From a checkpoint of a small transformer trained on Wikipedia.
Size: 11 layers, width 192, 4 heads of 64 (1 for keys and values), 6.74M parameters.
Architecture: no biases in attention or MLP, normalized queries and keys, short convolutions, capped logits.
Training: a variant of Muon for these matrices, 125M tokens, 3812 steps.
Each number is 128 + 24 x the weight over its row's rms, rounded and kept within 0 to 255. Layers, rows and columns count from 0. Numbers have three digits each. The size before them is the row's rms in percent of the matrix's.

# layer 5 MLP down (transposed), 768x192, rms 0.0608, rows 451-479, columns 144-191
113:114098128145131139100138148116153152116098098123153110138110126125157101166142112166141119149108140099099105074129128126107171138102101082159137
095:187111142143147140145143130105107111098112126131147144115132190158134110150150126124148091125106099133152176155153079133122158135121130111132155
102:154139154091111097135174104087099118088113146145138138137058109158129177099138150121143121148115106108116068150105152137151170109137138119127100
079:126128134088119080106087153121120127138109150120166086149134148119136149146084153117129145130134084134102117133104137076124180131138130140129150
100:141150126094138134096133132139114096093093158133142141123108096109122142101128156152142076149175151138132120100145160146141108116097120112065113
041:125141108120115111122180147129170129089114120159135129160137115172113090137105112122114064122110111129101163120145092123105171183094126144150127
054:103143118172130172150115143126115117119148123127131072121156119162083146127127143129115176099129118125145140116144123113127125134145111116093097
124:118144109136095113160162132151120108109102140103123081132128143124132117147118107159121091151128122155164159123127113126094189127138152080094133
106:121136171090151159169136173140132163124129060135125091149104117162132141136145118183135102090093123093115143135120139155120168116124097114090087
094:129119142138123105139124105083141086158114147104114138111108156079122146137131113129090109141094130134124140100136132114146079098098098127129133
089:035114124157102111151171085121154075150134107107107150088139136114141095137115146129112148140149127133115101123145106163095164130129124137129139
101:137092136152107132179089109093120129127156120139133123130121117131147144154120113118134123125154141123150136094138106126134101145136162128123112
091:095132084081147130089122193083124101135128159090152140112127119108103111124143108106113144105132153161118104143118107156121154186165112125152164
040:132146099113091153162151119127140119148170126091150120155114130073084127152169104105131115134115153119099104136187159127153173126137143061119137
042:121121107129101081110182142135128123129147157063165152118135132123101110129148139110156149158087092148120145136120128122113159141112133137116128
101:097150113116140133129154160107080107088111132124118102143084139106178136126156082128116128088086143150128128133156085089135138145121102145144107
090:125138128124157098135142112160156137186133124124144119152137103101143166105099157139147120111165143115156097149201132145119076113096108122112082
103:113139151082123093119124095106136131105156174115110170103116107128148087115085100154141121129130153085127117149145154150139113125119123171159100
101:131105118094107109139118137136129126104100123113144146075140133098105128085152120168120103090106124100113130154151145148094155132138133119140132
124:138115136122139128106165122103142168125117165132134154077193095139113148131103137139139168138125116084153065162115134106092136113155124147064078
030:108150155117135158143085138133147172124141093156128120135118123085114111144119136110114134120102129144144145129136139131121124134134135109101132
078:133132152154100139157138121114104135111141120145172145152105115152128140153132100134105122136144128114131192103125104167135160161119136132085084
096:074143155127161155137081125166161104136131117163128089123117079107153132159078111169146146119113113135130100133126154085094122090119114122092152
085:123101105126131136163167135175149115119134130112121113132139133175144127152123086148144097119066146120142109072099125129110111101147112150140105
103:134139107126123124110035127144140124156142135096117134194133089164103130118137129178122143150112115122120140125101108130122138138131151108078118
105:112146106153126098154121169170134107130107135107087096127145115148144163124121108135179138079151096100101122106129101101113153140091143117155108
083:094111167109111113100139120121129111142136157178115129132120116083091147118080171164107136127128103136092076172127087134090163108134146141133099
086:140148140085142129152124094148136159104063131163141119120142104123171149127101140124112099136140172136132125142096143119134096128104106133109097
104:169153119125122104114171150106100130135136149108127142117139102156128132122147158081097123132128157104105128094127095117097097134111145155114174
# layer 5 MLP up, 768x192, rms 0.0609, rows 452-479, columns 144-191
102:144133133149078120086151171122147149182137127136128129131093097143133115076094093151109162149109129163134108081107101105107137139114128148111092
095:108135151138109129152087138120113152125136106158130133088125102122110098106143113147106129165077116120121163094148133148148081151132155123175131
078:112151147099108149113143094131116145115106124133114140136138118166127139126147113143142125168153138155134164121165101178139133115092100099132100
098:124110145121100135093159111087118116148156104110115147094116161158104117136168133136135157117115094130151122121100136119146145130135172132132135
039:157074083118118174120071109129116109159134107120081135104142139099130146121144169116153124093076130147125101161113108145153117103136111144163105
056:130111113139134068119123090109106136186132125142133087132168125106164108162151170150106142147072146109109108146089114126131144151117160162133081
113:141152142123098155137122129173138126140132122139170163119127136131141124087136148131115101092121140141145120148160139152083136154183149106170118
102:100108125152116122097075098088121107123112170106106193094139147119138111165146158075138131152171133153096112144146145137098093121121160114133139
088:164091137112111130125151121171135159114087125155105146104164100166127163135137120070125136116154156120165133150090070126128143146154170118151128
089:138097149110106120151119164156102132102131115128174154143127142106118091200131175129117105116124162134123136103088151165083127142129119165146088
107:159134130091167096118150139140146155112106130146152128134113116138074140108152161095175129080114149110130137132109146107116159105090149140082107
096:169114126143139104148165096115114123112168147112122151148116078114162128128131122142119105146147115093118093125135118132126105099138135168161105
039:134140126100134132120120107117148171174105144102102121138178155086126133121139153144134125107138076151137165130109133077101112149081121178138124
041:128105138163083177130133112088139131121118095108127142150136067128144139093139153151140116128188114132126135140152111125176121164139115152119120
102:090127153089093140139110117119138131115167129111110191139100166092132161100128139143182162143138163148112119118164160119076108134099111152145105
093:131100146148081126112106172149105124128097141129138104125138140106117118125144121084098106133076124111125145164129151166117128101140138169146149
103:114133142143151156106133132121136145138099101117152082066153175110089159136155144087124139120112130145132103122116116080147125127139107130136167
098:117057131149148108119131080085106123093146123147102131178135096121162120112124082129126124117102103121112107124128113126137158157112163128150144
117:105117172158161150138113143118182102100077140091134156120128112153111114146156087186137125149146141135129142121130134126160093134128142146133130
026:114163105127149136087117120113080118141156113146165128095150127120132112136122152098107129130119152127131114150130149117130118091133121114105093
080:122138105117097153122096148159143097147165126100086153109112134119122124170130109096133154109105127149128088155131137155121072058090134161129112
095:144080052089102130114157131156128145153133138087166114147135142158112127088162130062130106095161118134090112108106121166148133137165107130132115
090:123114118102104154127167134097065135131101120196154122133100175127107142145120132111096143095156100145145113114168107100121135119160145110116110
105:105165154111123143148206116113118172129146122123143153122102189124115137113144106113133117104124110135143111138080120124114133106142127121140126
105:100125169115118131070145141120168140139112131135149161121137101104129141081123095156173101137159109120136132136127119184110141146119113130083134
087:142107112157164135120152152135179128083132147075143146136134147153137103135122101087153119135153097111116172129156141144171115146119099137153178
087:155091135149089145089152117158093134127146143114097109099113171136136143129169091118122128123101166126161115084158074151135095117125120157153087
102:078123145123137132149102088134183102128133103172147128138138130133146107116169125109098154107150142134104094112172175155160148126152152143152103